{"intermediate_size": 512, "hidden_act": "swiglu", "qk_norm": false, "attn_scale": 0.177, "bias": "none", "init_std_up": 0.0573, "optimizer": "soap_variant", "warmup_steps": 200, "decay_shape": "sqrt", "final_lr_fraction": 0.0, "batch_tokens": 65536, "train_tokens": 183000000}
Each number is 128 + 24 x the weight over its row's rms, rounded and kept within 0 to 255. Layers, rows and columns count from 0. Numbers have three digits each. The size before them is the row's rms in percent of the matrix's.

# layer 5 attention key, 128x128, rms 0.0925, rows 60-82, columns 0-127
101:114117094126105124165103101158111137138085135115112152126062118121152139137127144114084140110120127134125126106155134106144149101097127088116099078120140098121111140124154086115167143140109126139142087163139151180133149135129158162131150131130083156165169119106124127120142151120102158095119116164141084082136107125147106115089161099149173129139151093161179164106115130134140117143117
089:109136142121125135083133099097122144146161086149125140139111139142165095155126097110149141151072094153179149129134111152164134120113135112099135082112163129092140101120112106124142116147122129150143104106153107144095154115152124111157102092160127144113130108123106137117111092165119145135177144084122121138116127162121139119092163141093174099114178130145161125166151172103177108141146
093:133140142128101128159110122094138100134105160129138153153183137108116133112098106133113124137133142123169135133150151081159121119140100107130145136139094133111160117102098118134132087142082143156150141134084159076132157162130110123110122130119129102114088136167080144201099096166141130113195133104099118135145149124148135139103133178105086107131155162104148135126156149141104132126117
094:130135122123150138157123106121146111150091097144124122123127090179151120106148121133088159149131088115132132170112111111157159122188186116154109101129147130110078146115118086107137157112097104153102098100135121110169104102142113122119138144116132133122145152104134120123149148130062120143126118139161117111133106141112153093121130153126136087138167119121152104168179109134132087160065
105:138158170132149138090135125134133150131123144112100110132171124149133165158128181117177098100108156107112074148159143123097090155115141168135114096115164133142098150129151133115121113135167141133145171108110093114112137129125112178100154163140164124129143132133141171095105133149137123130132112122108133155083136110133143111147124126130107134159139122167122126091104138189109187135183
109:055105132101121124152133107165135150128134135131126116140114054122117127157135102140119081140164111166075136090099109160142112123157135114127094125126142085077119131131134136111156129131170133128117133151126097168127136160069139149112138079099115117114104137113127111127147144138144116122095131114140124113117144144144152124065057114126119132116144145137145140118122117091136107183117
107:106129142120163104160143138061060127127133090126099153109157092105119114126109138174072115159122123106111128119144131158102166136123117114164117145108113147117099121122138102163172150152175125096142143166128137153120107120157138147107145131144109120103097134139127116120116120140152138139112130087125120118174170140132102089153154120117123118114137119105118183084163076107103160136128
099:156139171124140142111121155086145123172114144156120135105137144111107147138128161116127145104130160095120146142142139146146159164100101121116101144194112115150117166099161136160146115112161149103162172107129146140163113131169156158052150133118112116151146131115146122136151146154141146147092147121137144091081117094114118109156112154149165104152124125132118138134119125167115170088168
115:136147091119178126140149166095122124145169146149127101130155135119139110131161107117119163167165117173105119119147188158115145140129126113120158140134135128123141112170107105130124114147156131120119116115123112126142099122100087114133167140170109104179162158111139180145185173148121186158108118128156142114137134120139099096127101097156109113097110153151178103146120133119123138114160
108:119135065159103151160130115093121146136080101169131072132157109145134105106106104120107133120096161083145116128142063146097122089127112110133153122098128163137125066119130094109115152127145110134116109109155106140119154155177111108126122122119109162145152119145087119170155108143132102100142135111175096128123116156116148128135148103098145118161132153111098139154133104165154117109137
106:120109126127116159104128147148141131120144159111133149138132142110116094134171155161115104138111151173126109125185145161154163139133104178136142107135123155146132128100091165129177141093167145134142115144151148156109143134099152149147102138120094136130156072168104124158125104137132121108133123167090130103150143121106092094184106128129169118101077093126118150114122122132090113098174
104:109139120147101121172124140094157112110160118153144108170099128120145091103127128079164140144134118115155131116103077107118155097146143106117096154101129159116087112137129140116119131139126086114104090151096105137137128115125136169099116126141134151087133134159106129101174078131124113113171139082154134148142149141142147124077115075104119156101147128115116110155128093085139072141096
104:124132111138148149076119155182128077114111172119111140120109162129109125124099121134141123099171099146144131155150137137085116128137131125102066129082096103143181111129093057129131114117139130118107147153116096088119139102189136137112144113091102104104095146116073107144114130139134143139129120162102110097127126139148113157085104147104151126130141146104149127154122120121094131149135
106:141129077121088122140117099141133130113161074151173101131104131113157125143151088135149145149137102148129141110106124113129099120144109091131118125097174138156082120117126108119086141162117137138070094128109143110127147137140133147118098115125143153114180117083109090138104122069097149090143130119109108151126127130124139130080135135085128108171156097128108160170145138075133116161126
107:088093091105121118131153145144132104124154089123150157149085108148119137144123093112152125143118138086136135117097133129091140078122121100115124163166135091113169071104112134122150174110143119097113109160121147154116080141143164113141120102100143090117160131152123140104151093125106118124141090103173134125097142141157114121120124098172170134134132170151121137109165142118166094151098
118:148133130110107158130142152149155137121158123099139141159141174127157125110153142166145099111150138144132137123097160139117197139136148139089115153097183094091133107098101146142154127152129109137112093104158113170089080090077142130129159115113140136137111152120154135095142131114152123109108138122158155093151131133159126131130110099117152149107078162110094123133157087088139147140162
107:112130109160119111151093132092115119137129090171136127132136106161055080140109109110140136126110101133138121073127141124143153156159129121130122076093121140108129139147104099104105085146124097145086129102122079126147115082156108143151114172132149087123152105139111137139117116127116147165164122174117153118134141172116093109109134128168112173129159139164110160138121123108123136167141
097:103080140136141132078122154140130116096120197123116148166153106132112126138135142141092137122126146110121162105119158168133141192095139126139145136148092139120138150130121136115167137110126147138202140157128160163085108073126120128131122120116127143164135128116172123145119128140162098114095137150135137119162114103119083151156163150155134118117088103115160123182143128123124163106154
105:145135117132149103150094128136153096138158114114131131119160144128108137125165128131140120163142085201105125110164142089108187192142144116103103161142103142100123130121087113090103139160087120115113153156135125134148106145145098100152086152135132117124144147136135136162173153103120130149130123122142103131119105122155125163146145099131112166135187112160128133109092139131121178103085
101:089139121140141127132168137139136137151131181172115170173173137141145136099096135122109146122135141133095138130159157152116128170140123142103150108120091138169119133110122136135139123148158142127136164140151140152087107098133138083121161156099087114136079109138149135096126104153129134119073140119116124146145115162113131105188105138108106159085118088139159097083096138174122142109135
101:159094156112094109144127081123143129115184106128148127178116120142115107099119069137110127094076115118147143133115129136119169103151126116123135118102120143115143093164113123134135152131119117077116131143145118084181161099107140133159104134149119140134117109135107120150129098133120152164166104098100102155107110127078156177082141132093101103137167112097136124127149156114121114110082
131:160195115122141129126073101137145128157139070121112122101130113118098154128155173133116148136118121150132138148137134157131127117111131128112134094086143116141144136177115145127102154125107121095085104123109130062129156155139151148163119124085140170105121144120101140153115146134094159133097126179118121107105112072121112116111118103094092120175185116105103148140118136148152120115132
110:114160112148127096123107098172136131118138075171107103108089136158101161095112140137135124153119139127117118143141101105092100158098118114129119090086157132114132083128138138120097121125084124098111118137135108142122113134109123120136069126169125142131130128095131123088089103129130181160160169144140103184082127107110143137086124106093127147138145108124128128124115176113183107125161
# layer 5 attention query, 128x128, rms 0.0913, rows 61-82, columns 0-127
093:098157174097158142096122147114134137137145094149143139114103143098085087151142145140123114158154155171139124164131119158094090087095112130159143133144137114087103108117092154128143155169126143139113146155153118113162149165157120145146101173161117107165105091108122136110132112107131128115184133144153137119127104132111118161124150120084085113090130105103173171095134123133122112145128
095:132146173137102135163129128152149061161069141121190137117122119086143138149148125146089097156074117116133151102112106165161102125133149140177120114122155112120122142129075101165138150118099120133097203150133136153115128090122134170100124158138165121116126115158125135150137111105128144114142137142148141121109124140111107135135103150092137123120148125126097149101142129111085165133122
094:112139120162113090145124133122098142133161136165122117118147114121121155129154093117101138130176093106166113145128151098164128121100151126163136139106112097120108138135165116147080185122141111099142090121092131122082130103112132131110119152105148140144147174139113161169142177141129169084140134130073131161153140159153154134145108126190151099174123118131091125113119093143113137136108
120:105101136095131133136123144126132143113130140158140120125094105096119117093095106128186151136145111115138119119102118151169122157082115138125113139121138106100075114136140166107096141151134154153156134094119071112101133175136134113093169074112093102160067130154118113102120071155139118129129102129124131156130096107103136094170140142181167152134131138149102111130108134134125096123141
112:081160079105143165116150128171147159120133137110135151074118130133124147125138129091132112117167116125137071142108089139110084125147149103143109099109171113117093129105085117142166109168125129147111127151158124128143122134108150088115099157113126145118139154141117180105120137149120091111090083100125106168139106104158160148102135130135117109131147115153138142155109116135189138167148
099:162168117135129101135141157140129125117099091140123173156121166114155137082165093108097106113133124138139096095132094070115091126125129124137096141119136126176132097138120151159121109116075144140136123152143147122088117145171128101109153121180128134145181150153133096104157078128157151146161063124116103101138168140135135110108130116093102149153150121118100119126134120155127123116134
113:095137166067088146127103120143103155097125158170124111191138147118162131123114151120103132130109160133103140116105129129115164128098124074144144138135099141128110164134121142115162109120134099132091092126089155160105084145155145088139122107145149108114123147162112145125152106118144097151139143111092125147110124164202133114142149145155140088155169134119110113113108150136115132118086
114:169111136103138092140118109120133149156115122108135074164157094125125103136100158142113164106106112095095116126135162110160118153132135103076106132120140131092099078111121116125113174099120108086119165154151130139129087122143152073125119179139105114121111127124137123152135199127152084103118121106118118153082118117171184133106119153135124153125149144109152128135146127127120138132165
107:171136151154124095094137101158135107122126128134120156150156149095103181137119101137168095097129115144149118112143106142134152144136149135168137160103086170096094108152167153118116147121091139096118086142120096130155119085121146137082139141140120122117121142121139065122153116057143131148099087122081117089111129106131127130143102119154146108168136123110135105152128162106111159133134
106:131134147133130143122090145096142120095109139077081118126112163106143120153131115111107140129109129091130119093156128121126149105134075175153101107137135138087178129130106119116179125169183108146141106150144142159131158140128109084138088167171158137089136140113144094142145127105126165099134141120172098147121132123116152083124103079140141109094110124147143108170145093110117125120128
131:123134117108094124179155098070145158130118079112132134111137171145125136127136095100164097116147122151077112162142117161167074128109134136115115124102099102142096146142112153124123151128155091119113101077092106103155096128163138133160129128189143146116151116125121105154078100128130147129157119140131117136149130153134144092139090139134095140153112122076110101126098122155146149115141
107:131134082109142069174138134152157130130122107136116156120173071118140121128138166155154117107126110126108116124112132126144117161143118137144183123118083092125169163142127145132096135126142106149125086144091144131109139139108142137119105144099101155100167090105102119152153153155095131135157095100124140130153121137115125120142124159135142114067147094182144144147099088147110148129073
117:158128163146117142118083108111120168152095116148088122093149110131133115048149153113108117128112128118109130142122140144147128135165120103130162113088124130103158130115125175136112124141109143117139104130121134114126151149154111143150086121139131146106130148065122098127102156140151150106087121118123161132129120122158104164135105147092140084143099140139070084083173130180138101099122
113:117141140144104106174141122172119171092143113162122137115173158103116133149106141076124161136102153132122099155118103086130148135121162112095150133171136101106142103086121102103107113127104089104131111135143159114120079120108105139126103144117141113136132155118140119136092079100123140186123157092096058124138113130101138149143131150125108157174138105133171123131115143109141110148105
109:154094116098124112140157125091110120107163108126132134143145148165135134120164133109119155086136132139065120102153147137148095070095128110100173125124114117111135133134121116114084124126122111169120111108155102160124159142075125114170179110101104124135119123066094107112141154085110109133146114112098118158144115122139105148108112088088124104170109122133120096172137119164119117122154
115:188100135114081100155106133156142135139129128114136140136158104139136151133124072128104144162152151142118114179107132120163087144136096152125157160134118120114100090121102155141108095155110181154170143136153128092158122188140116124130163182143137134092135093138108121131099159136112128111150173122148136140096168121121154106147147142139121128153142167109122127158105151160109101112123
109:126149077173106129136136094165147125132136147097129100139105151132133093140149167125095146154126136172156107127114157101114133135156092119081090088146102139146160133134122118104163115110148113149142114140138149154136129117134120163102175127133161118115106146093106092122127125127170167116132177112155180145129187154111162150130100110100151084137140122164118157131127166125100108132153
110:112127140160150159167147146139124087128139136086125094111121127149116074132113093175118129138125147123117113146155188129096109148141138063157143117133114130118142148081147109168127159134138110088149103135155147099144112155114128130133133146203111143127126137128134148103119192149114123113149126111124119104149139168122118143141116114152121176175182157107141098126164150140133113111117
110:108080093166124112109167162113151112101092140080115136131139136138160179166103145145108140139150108137144123137098121094156065134108109114135089199116127096130154132110178149125124154109115145106114059130157096145175135107126119119083114144132127128140106121145144104139107112125125150095110116118105124118123132125153155150139113120128118139094149128129108153142186133132150092105134
100:127108139134173140096163196128130106171092107125144100105116178154130126194119133162120165139144123168132135089124130127141121120098094125161159061136175166139156125136102133177169131126152119158125163121099130102152102143143116121104115124139159137134150109114082109142100071131123123144151121134142145116111153113142132141133146134102101130110140131139094164138157128115134150110108
113:159118134122139142107146169145091111128088144116081126095135120152185152136144151104111122094128104105127125133197114095128135112121109150132155127140093114165145157116083093119095117128123123140142119093140136119125161121072143072102135137164098112121110151140125143118140133102114129085113110141106129109130150112138112128135139149141120075121114116135172134136151136119140215076145
110:122106062108143134125074175139138119134172114102123136108170153084127155121127173110110106080133131164143119091126140127117124114096133095128119165119131124142124117138119148121117131146168104137135155106141097129142143162129110131164172129109145161160120143123145133138129117052143177110099144128127107126143133122137092114145151132122108170135112112135154173114170164146144115105192
# layer 5 attention value, 128x128, rms 0.0859, rows 32-63, columns 0-127
087:123115160108152139117129142125098096101120102103156152111190095094176143134127097136149122130147139136110141150102097140108135121111134127113063127142148123148133119134125114119106138170072170152156148135086112125159150141144143105125141113146131150162095123154125119170090139133142092109119091121085132182104124138150071127109082114121091159141121102111132103154117110147171117102148
088:159110101117160135122101145075115141138103149146122159140094112106166125105133147105148106140136099127149140134156090106128163141155132161138117125144124156149151116106123163176145101195140131155132128164127148100140130133143120165130084115095102085126118098085109113162152110124156161141146089161146180138078161126172138157162121126092141140167129124120127115137150138130117109133090
085:148114143153144156147133153129119147144126116162129108144134147129135170114131139114123065153135143095097169131113134098125183142128088140148100128106074138122133161152114157156132137122075095148117152105144131094154141151184135150138133127166095108135062139119157155154135095149130138151168130148161143133150107085134103109119158126127143063144083154137148123125101121131103122143117
092:160091163130147138135148125131152122174125159062109118130132124154159101128132118125138156100110113139085111126095135114138108136109108127095131150103151127167124136111114148094126139130122125125126117114169128145119147131134176155132103172125188145159166088185130083103094139145111161094090122106118124105107134117109135098130101121168115089156164145120153095110159140132139093117180
086:150169112097102144141104120142154086103181143085102143128167158109150116101110121132117148133146103075115106137180093162148139107177110137124173125131116113111140151146128148113158157114133096148119168124118109109117095088150100158115123107110110103168151111113123138120133143133114134080116127163119136175098131157096145129094142107140106173142148117126167134132101140080156113138101
088:134127121103161150100127128116117133143095096088135134132129151144129122103128154100106127128087137113138101064137152122121096139144101110130145142111124099108110129147140084123135160122155108113119100136140081164160140144132129140142118118154144148133109089094132130107135129183082104129177145151081096081160103120084099122146117165162090128088131184132102082118141131131083133155122
104:136171128131161163104116132150093139153134112156163162105098164154115168123101102127128179148103098151138118152132110163098181130151155148154120134124145135103151116113128153141107124121143165172160168100086107122131162111091153149144163141073122153104190134118134163102137134141140122130133053139135150147141097142128148141110147130101120119128127125129108132157120152109160101145122
100:116107108117135085168138155150115192104117128129126124157116126142129126124145152136109113107116149111154154075121108122140115160080145083122148163134126149149106162121087160135110128150096074119084123146128132107112090142132140114143095126077125159098081157098117134143144116096124125123179141159085107127094096122162145154154132135133128103106124161171133160156135094106123098140114
097:119147096094108076128105166099139123117171129120142139156161125129075092133083152134093136099130169124104137132166125147085118079132107100133144135127075140114119144144133175132138107132126131096133125137100099156115125117081144082145158178090153149155127148085097130123119163126133108088151120158114163103121139112123135134108094103135115133126152095152158106094122118114099111116109
097:137171146148144109124140122148135095087120117120129090135144118101163110135190128108139126124135111128115067129141103174097146096134129101094090119127162092153163081123128119113125120118156103131131161117145113115151141118112097097119092105134117193121122114164166102095098135134105120139155130088122123100140073182136126141125080136098106158126143149100095098096140121130124139124117
087:137158127099142116107119156116120090061120132134157117124151098141146128118155184093134105116140121126122112117150151109091119108157140152123147119144123083079150099141158115142089125147110125108168120148158097112130142144117086096158123130155146132130115105180126108111105136142080143143117070133157141083112174162149145123095125147101139108148114093104101098121095172136106118150141
085:142182127114121153127121166150109135093151129159124141131143161120094142114149141059140104167122107132130113169147116147116174135126125142137078141144107175117108123174128113126178108105129143174111133164061118111142117136142144112144109095110116117143047139145123156135184121152155143108104139134102104145136098156137129126137130116118133138129159129129110175113138137098143110112105
090:077144125133154152096116132097063109142127141149115110153122145149115157121147094073134136132146124185149142134107119110115172105151153170141088060108095161115155144137118111134116140131137152102124134153093118161128139129133088073100145136115127122108141152140139143101100139107160101137086131120148168172147138139109082142144143101090151135140126127127097123125166155127113146156120
093:100164145161129097096108185157130122092134119135117119114115132175105121126127146137162127111137114122083108144128112099113165155152150162124126110157133166120111137152133148157156098124125140101106145136126125122125107128111117090097149162124147080148107144136091133127112122118136126119096159145155147177131128153125160140122080139078125139141149075097110163137222131106112114157126
109:091117105121097097142160123096113190121131128128120117148110145092156151145127154107117069132147115101179080132135154088126135173103107090126141115150136135101140095180140082081137126103135115128138136128143144137148155136136120105112100123126090105087084158128103131145123109113124117146153130085119127093127103162131138159147122164135077081143121106115100156128085108131117126127129
088:125106136115138140147176140138120144142149152102095109092158106124139111123125128134131140121129124128149165118126137137152121122088131108075150137115130109161134112099131121159136149126091125140157171137139128112146123156152144109120171152129190153167142133168084082163123078095133152107125089111151104163129145156157126092115136106165126097108141135084153165185123122162169115145171
083:117116093114086146101145123130116132161121120137151115095133124104121096149130105095153106107145123149172140172115142073109185182140165147111096144125145119102114117155139106112118154118096137119164141114149095104151125127179134110147158131133149106164128176150125118137122140102151114135136151129107119163110135115159090168137180183097118133101112102159144172123104097159141130127144
089:131138101154116139116161119154106114140116134169175136133168140129106131127138135116119109132103106126130142116118131126133110129098126137134114153109139123155135152115133123123102145134104171121165124090127171175148150133088111159148129109134131181111168121167161153080107115172086158169163113103104096094141135113140171117121151138175092135103068142123149087181104139156147159123131
091:131113094123126160087105111160075123141112107158122170128089163110131163134120150052136074140120108137134112141102130127121131134154126151141167173105105117098143111092107140145147141144151153106145129136127088142116165159151100119125172099116109157128169138144160114128144122130110110124165132125159162147146056143155137145164128142153101168149139162131134116146107131133156147126105
089:159110126152124148105127169150113072114133126142087138112108138106131131104151142098126131098121132112122110151161154131088113135114144159149148100202119133088133136125123075112187081110131131139176159086082121114148138101117122118081134096163123139135131131119103144124111184137150135125127141116107168135087140110159134139167101139144127120139118125129075136096170139094121134143126
095:145085119131130176158143114149060096140104104121067095149112098136118124157178091110108118127152111123122133127145121137202133122173178163095108128097141130144149110116159124144120111085113150150147162183084176135126138159162124168155125118175140118123128140147106119147111118127131120144146140103157128144142124126139111130138100113130142097108118150092121114152117128124127145112142
097:145088154159151107149178159148114161110170121136151103152150162113088143093134151160115158169127140101151148135113164104144158090128139102117122146130171129100138115101103113105124115125160125139159121099162133116117146138152130172140114131133121164145141139141090174133111122141097110148109127086092118118132136120114086103091088122147110129081114160111149177142136150158158175140150
099:113150101122123120120102144121093097139126166147075116108145122122168106140130075065114120127164102167147121166097112132131154143100141156103123131126129154137144107098117091123128126140112126113129089153113137121123120138101100130126105109178112114168123148165127129160122118100110165162128152121164142168145125128139093132170137166111113144133179166040113119135105121132122122119096
080:145112089070141063127147100138154104124144129128145147097124150127117122135151138116071157118127139123120129112135143130141112100121144115146114140144133091164106155151120120126154148104113134108077099093203099129132108119129145159120154169130129177127135089100116115111110129085087153124102128139112138130122125130165118118116169130117121142142113157125158109165179148119069172114160
090:139139129146127132101111068139141121125121169113087162095150098146142076103141098107132160132122142138116139123111093203135145102123118152105088148095119129126157134110104116169119133150131152132113125123157116171123119145097114137136121116141147161151167098138169099108108133170161133139139167089134122150176131099159146126123158131136100184111123115128182115101098113155102131146113
093:140092120153174118139114100133116091122136067134127097104083134107109099154119088167117168134119139146174150088136109084121122126071134110163103111106109140136127193139133157154097146114124129125133124115115133116111126104131164133129145104109133142104141121118118098121099098143124127138135112086104089097125125095169134145129165099165130124112117164169136112128169139078096113159148
098:107124121095138143150119161165100155141112164168136114142102145151171134142083124141164140159148160159158131126161145104140173085178112147126128142170124141151120095139106122134152119115140135177147126127092085119114170157177143119121152118116101094120160090113128135107124105118147151109117157121145144168127131117139099151122154143152105113150170100125082157135105146177164129134110
097:100135126142141148094169118150131112150118179137115106148129148144095135107118164103100128133084108134159113147167163093103088140131104090144164092170117098066103108118118117093143132139140099084115153145115120151124100099122125091164122113115140141086124117136091077084158158116137135097160117131133105095100139147118151133106116103121132117134099108120112150146101112153075138147114
089:156113128140103155111133149138135132174098122131060157121103116159139101125115146125121121100119135143117144104122172079121075147142157142129134130101148104145115112130102137144113125128123115116103112139124105175154202112150162099118151120142117119064144123100125119135104095167115174136110182113128123138136155108148189150119145109115137094134107133120094137070121128122095119138099
090:153088141104169091137118130127102169151088123119142108149112121142084127150103141099103149104154125111127126082131132076096153159103115083112156125138148113117125103144131118115099111086124094132094116101138111135083155146113149077133120149137128146034107105122131127133115131141124102110152155128113152093162064129141150101143165131119146098118133125133117156132156135114121107146110
094:135154092161143145139152120140091123081180158153172146124136161117131145105114127120142083149173129136129101127118121152092191138142093127094081120156108146102131147167131123150079121187115121158132150140094140122117118141149143121105108127131135126165152103111123150125133143171136105130133092133102166154161140156143098119160170121106121129108141115147109139150096160087099117114098
098:110140091139132135148148173117118145149167090083109101117157131118087079140169151136124076129107132092106109098113118178125115137093094109125120145186145129129183153159133152115096122161143115164117124137162163150133107107103083120119120100129151122170132121128103103140145133141132118110149159130115116089098103119121140132132085111134095119126109090099106145094107090141121093133104
# layer 5 attention output (transposed), 128x128, rms 0.158, rows 32-63, columns 0-127
086:143084083179133177175107106125148132098144123098147099127091134138118155161137097128140138132139136134110164137129119094141120117144100113145159128121162098129161131123149089154077142116104107135099149134136155087122103140110128127156094160107136109126171107098156144088139131089156152122139135130131126140095100142094125084117169057145153125118111157101150125102137132131090161151123
093:091114073081136122160133151151112131142148109187181102105137134119119134108094115120121113113165129125127125152123136117128102098131155126123127132083136120101116140132136113100076097088147149084098134140093114153102106123118177145143158080105080102138136138155146122116128108143109100115099108069118078119138105132119162088106088107175133141111131122131146093120144141146150137112130
092:113105114117113123126145098177146117105138141117080147069138147118159127190118111138093133135152142152105122061137164103137131134143134119072116149099152145096158138090140102148095131134143142125124141123103095126097095144109114108152133160116180135121149140125109150097136110123101151115118126114122129141113094078135124125134112152095080160125167143095129114145118173110181128163140
086:145157140168114136151128120107108090122109109123125116179140148110097113127152097162114154119094126148151119126119084143161126095142146154126150106200129128113102082134134118154116127167143063133144120084142098099098091136164105126101148107118106112108099131104139167113184125123147084165106115109088147117128132176108131131147159159118157110137117128122150110098128134112102112150126
089:091149127089120128129111137115084137116138097186112157117148096172138116159134105118143150143162120156128157113122116120128102125110147123150148124128105094150102113084165164090120123164138113142134101147121125126134134088137139127091156148145127108110122176151105125131102089136146132112141069108156128092153088161137141096134133113051125121116110168156135176127094108158118165138120
084:128146164143121131116146095123114106164156135142112100141121108100131099140128110105099115121097141140131168170141136109171132160132079165116115150074131181161119159105131100131131123149138103178109114130142168091101126139137106118153095145050094146123120121165149132137138125094117165151110094151116131161108145149163149163129143131133106101132109112160122138153132190120133125153152
097:140145135082102150142131167111176103107139145127121116100118188152129129108102118132127101134179165099122143134108122121091101177133116067139131136128099069144118127140132147113161136097076135133138119125138150148106090144137131113080142102140117115163091120125118122092157096122124160101101162118138109127125157104111119118149111095117149146134153111124163103123172106183107165116140
111:136110112123105119121154150125139137157133141111099172140147147103095097140154173154122125167135091137097105116131143147159132143115092173094128110098120136134134142069171123140185135097130189133153116152114102179130170149125131150102135146168125139117152094133114147162127137173150102126135114136160083124098121163100123094173121145154135131135129108134126094160148175124118114130120
091:107169154126138128116131107099122125143057133173080149126113101112093114144147125092166146143132123066115093127116100157164169122090113155174102134132144115107121133133155148123174120148136169114088161128113129091147134135129130117111135129139133115162130109140122142145110064109113157133102116114143113116094112118086117089118129147097134114128186118150112119129131170130090147107159
093:105118077103132143105108158136114173150119152113108134111136122128119161126082113106131145110107115089159182112153126106118090172157150123113125139188119154137086148154152143146103128124117080153139072159190141142103087135139099155121154149121112138146139147117112128154097128134138113144089157169140160130102123141141129116122158150153135111109096121135117163101149147137101101094155
091:119164167132152131140110130151135142114115122151139109119133092144158143112135110148089141128089122132115125129121083129124128161095112088111127120126160136147085100133172135098103131122146086171115159119102101093123121112095153157125135099114093115126164177124137142142083089132111160171155126129137169189113092117157100142151128135184138140105136112078172110137148149097122139098125
095:125133080130145109199089097123124121131117148129115126111136137158145153131092146147115130139114169105137131102146190131128108139166129190108160139099129067141137119115126095124074134164098175130120111088110122161137143126123098158108136158164122143111121138131116090103079174108151103139125099118139133182116134116126130129112110145099108116135107108114123131121177130151105159129140
086:122076162103148147144145138139183111139107129098145155082134170151129121101116155138130099174138107102100108101117138112144148140163153115106098190133140146116110125145136093140083104141116095138144091152140137077137149120108149171155104134124140128154131097139109147136147138105114168115159151109165141155127133132086158114121128161131114143164119145121133096116079089175149130142158
096:133119121117101091191135098092133088143102140153145167131170110143129134121153174109059136098129140102181134150108093113160130158139151126141166136128131136103110131147105107096120131074110137134135136091082136095141145109107104152122114136148152100181140139153121106124133103136177145130159122157118136099126140145162100117113141167154130184133127171106122133124115117141145134120153
108:142155125154139121086103107130110108146183149076116067105090101139108145123121149121132117173122138137100087136133142127125110115156119128097125114068087114153095111100100156146076174130172158150155129148142134116105111108112124114114130123137126155111148142143149136123131136116109127133090154180091114152090141098133111109163116132150172162093134135160081123131159125144141110127126
089:154134139110116094106114115140108131106081116139137102104095140119112131109140137143119117151163134163151141122117116113119129138119139134127164108163154148116153109100135111075113135110125136162131157055163163110109172103151108116119078117090103136124094121076122175133151123192089100131164135119137139111108155132080138134150157112132114172178156123125140156133154148125104156154124
079:089099125172143114157137098088135140120156126138136088135143135143135115146127143157107162159139121130143140113153126135153120146136119081073169108145100113144169116125129102151128112139117128107079170101117132105116098108043142151106113149145086154143094093154131125119104150096100141140120162102146120101124142069085151114105127102168113136150141148129103140134106117152139129153096
090:122136132151125107108135103128166143129160126127147144133090160186158077101109153122156121164142133134089147136084094140110116147139148108133110107169146155134108090100113108155098112113138134122126164128113123117106128161159152121137127085119165118127142125108081108150141164117127125107083114136109168110122106070115097158149125090148166069168132140108140171112133152097111102132139
092:090146151136126105118153099147140106134155162140113113137117134137135108145094105166116112130132147113133134124105159086133079125128161102108080074160135136139108137109157092108154145100149136102087140187112141122085116099140100077123145142089131115129141096155106115140122161143140175166105136128150100151131181149137171110099130117127135116126089142139120114088157107171151142146100
091:095150099118124108188136125109158103111129107134150110123087148090104164147117102103121114150129114127108092128135093106134130133128117132117101144079114111167154098163134131095081139141097103156068131145141132112104082111119119135110116157145137124097212115136136088137122102173135094147148121151127108134119159137140137133113139144119145115156154162117140195144101096109130113128117
097:102141141097136147099106153117145155117149160159088101138157148146096140141122107136132094143114141171120130116107125160070141118115124116164120118144127140116161123122129111128106132122134092144150127121125108095083106154139170066131095114146106161095126150115140162073138148162153121077116093141146112117106168107149121156081137150164127154172151157158153120132117115121127110186149
099:069131158134131132083095086175166083116139126102121108117105131125178102145144140133135123119146125145120146157117108104116087123136114167113131104117086170149125138180142120127130120108111134128088134097146126101113139174123107137104148113165163157108125113083154080122157146122156128131122102119130134150128100163132119097152150102112070139147134075142162111123086137113103114096116
107:120099075121135142139096130157143143152151114106151136117137152099099167142138178099147119124074126118114130123159131088111119156128156141110104122173130117156135117120149060111103173107146099145093138124129090097143145119108131087106118151113130095105115112118094141104127123114116066118103151163087123108110132093136179170117136110120132123152083108132109130128131158152137178105120
078:106168135123163137128155130133105124142116160106151127115131137084104101123127157155128097110126090126125169148070108126154127155132110160143114167169092181108163152109166130106129118158175084112103132135123150149138171110124119132097151112111168120107109125126088153129114109119117120121163174115143182126122157169137127126149101112178134116092158129171139162147098137124120114141113
096:157089140134160123121133128114138113168120127174167123157130177078148114125092132143127148101106117134116127133163124112149115145106107102166134158166131116117151167128107140107118166136099131105063104147105117079085125170119131143134090144111121089102101125093112151174114120101153085122136110138139181105109132106094107146125084129107095095138128143107080138135151118123126120150135
097:090113139097149101120190137113128159153134141112080146132160109127138151106126134096152113134153111147124099159101151160159136113133173163105109109133148117059110116115109104162158100149133106136175126100146121120096092130105170111116113162131115096137119145127134151106127162136120116141167110146147134141134132157103117137198101138125134135136108134148166087100117078151106125125171
093:122110130144121109107168127114112136109165122155128127065102119165119151125109135120126106078108113132053122124107088144114144169101157162120146138131118113113137158107142071114118146164091156144096110084110135123125104146134065134107129134125121147128102168136126116123125170122087151150124120116133087140161104148123114094080122074127138158134112144118134096138086123102125158138142
089:141167171101113133114109125096190140097131086136138137094136077122151096140094130128140134095140119124106105138119109174142147125128140098115149122104130133142129102133125173125139141102101163173117121152106127149130139093142078127135139169121124103136108143134098173170115114128104123175102134132137113134103127141126138164202138147175124100123157136184141095139135128085148108117149
094:121136175129153143158095161112081140145134141157126118132169120149105108145109120131118101156075137161133086142146092140147161096117134101181126143148147089102118120085112122087140162124130143142136128136138129125077052135131136150165175151103176148120114144135129118148153162167167149131125150164111126111118119156157160154129105132139144162122115143131091115128138121111132122091138
081:091130125152069165105135103114124103131137143132109123162114151093156101097136125092116103152120121114101119138135136129115156116114164123118096142168106150088121133115128114131139092116121147161126146138134110174112133082122116114125179141113130151091145135114122163104174128164108113165140107121146132148132077086170138094135147129155123186105145120135115096153181120162080110084128
089:095118137126111102164148164116155120140130129146118093082107114134143153166178129118140150173139133114074149104144157104080056120102112116094127124169150080123128138126140135098142108122140121088081096107127112122132111161093121129134120134098116144088130154131122135112107113078143158104172132117155157108105148105068104129145120114134142169119124091134147125123156134131147111125146
093:143089113149125116144122078123142133143056145146110130122146124154100144152115098082099179130136127122139133102155111114086119132165121127118134089106136173134155097111132102134157149125116146113128087112132137106165130161135165098126152150148125125087132107180155140164131085094130104152110084168120098120126107135145121142168147142121127124140135164129117161124168136072093123094137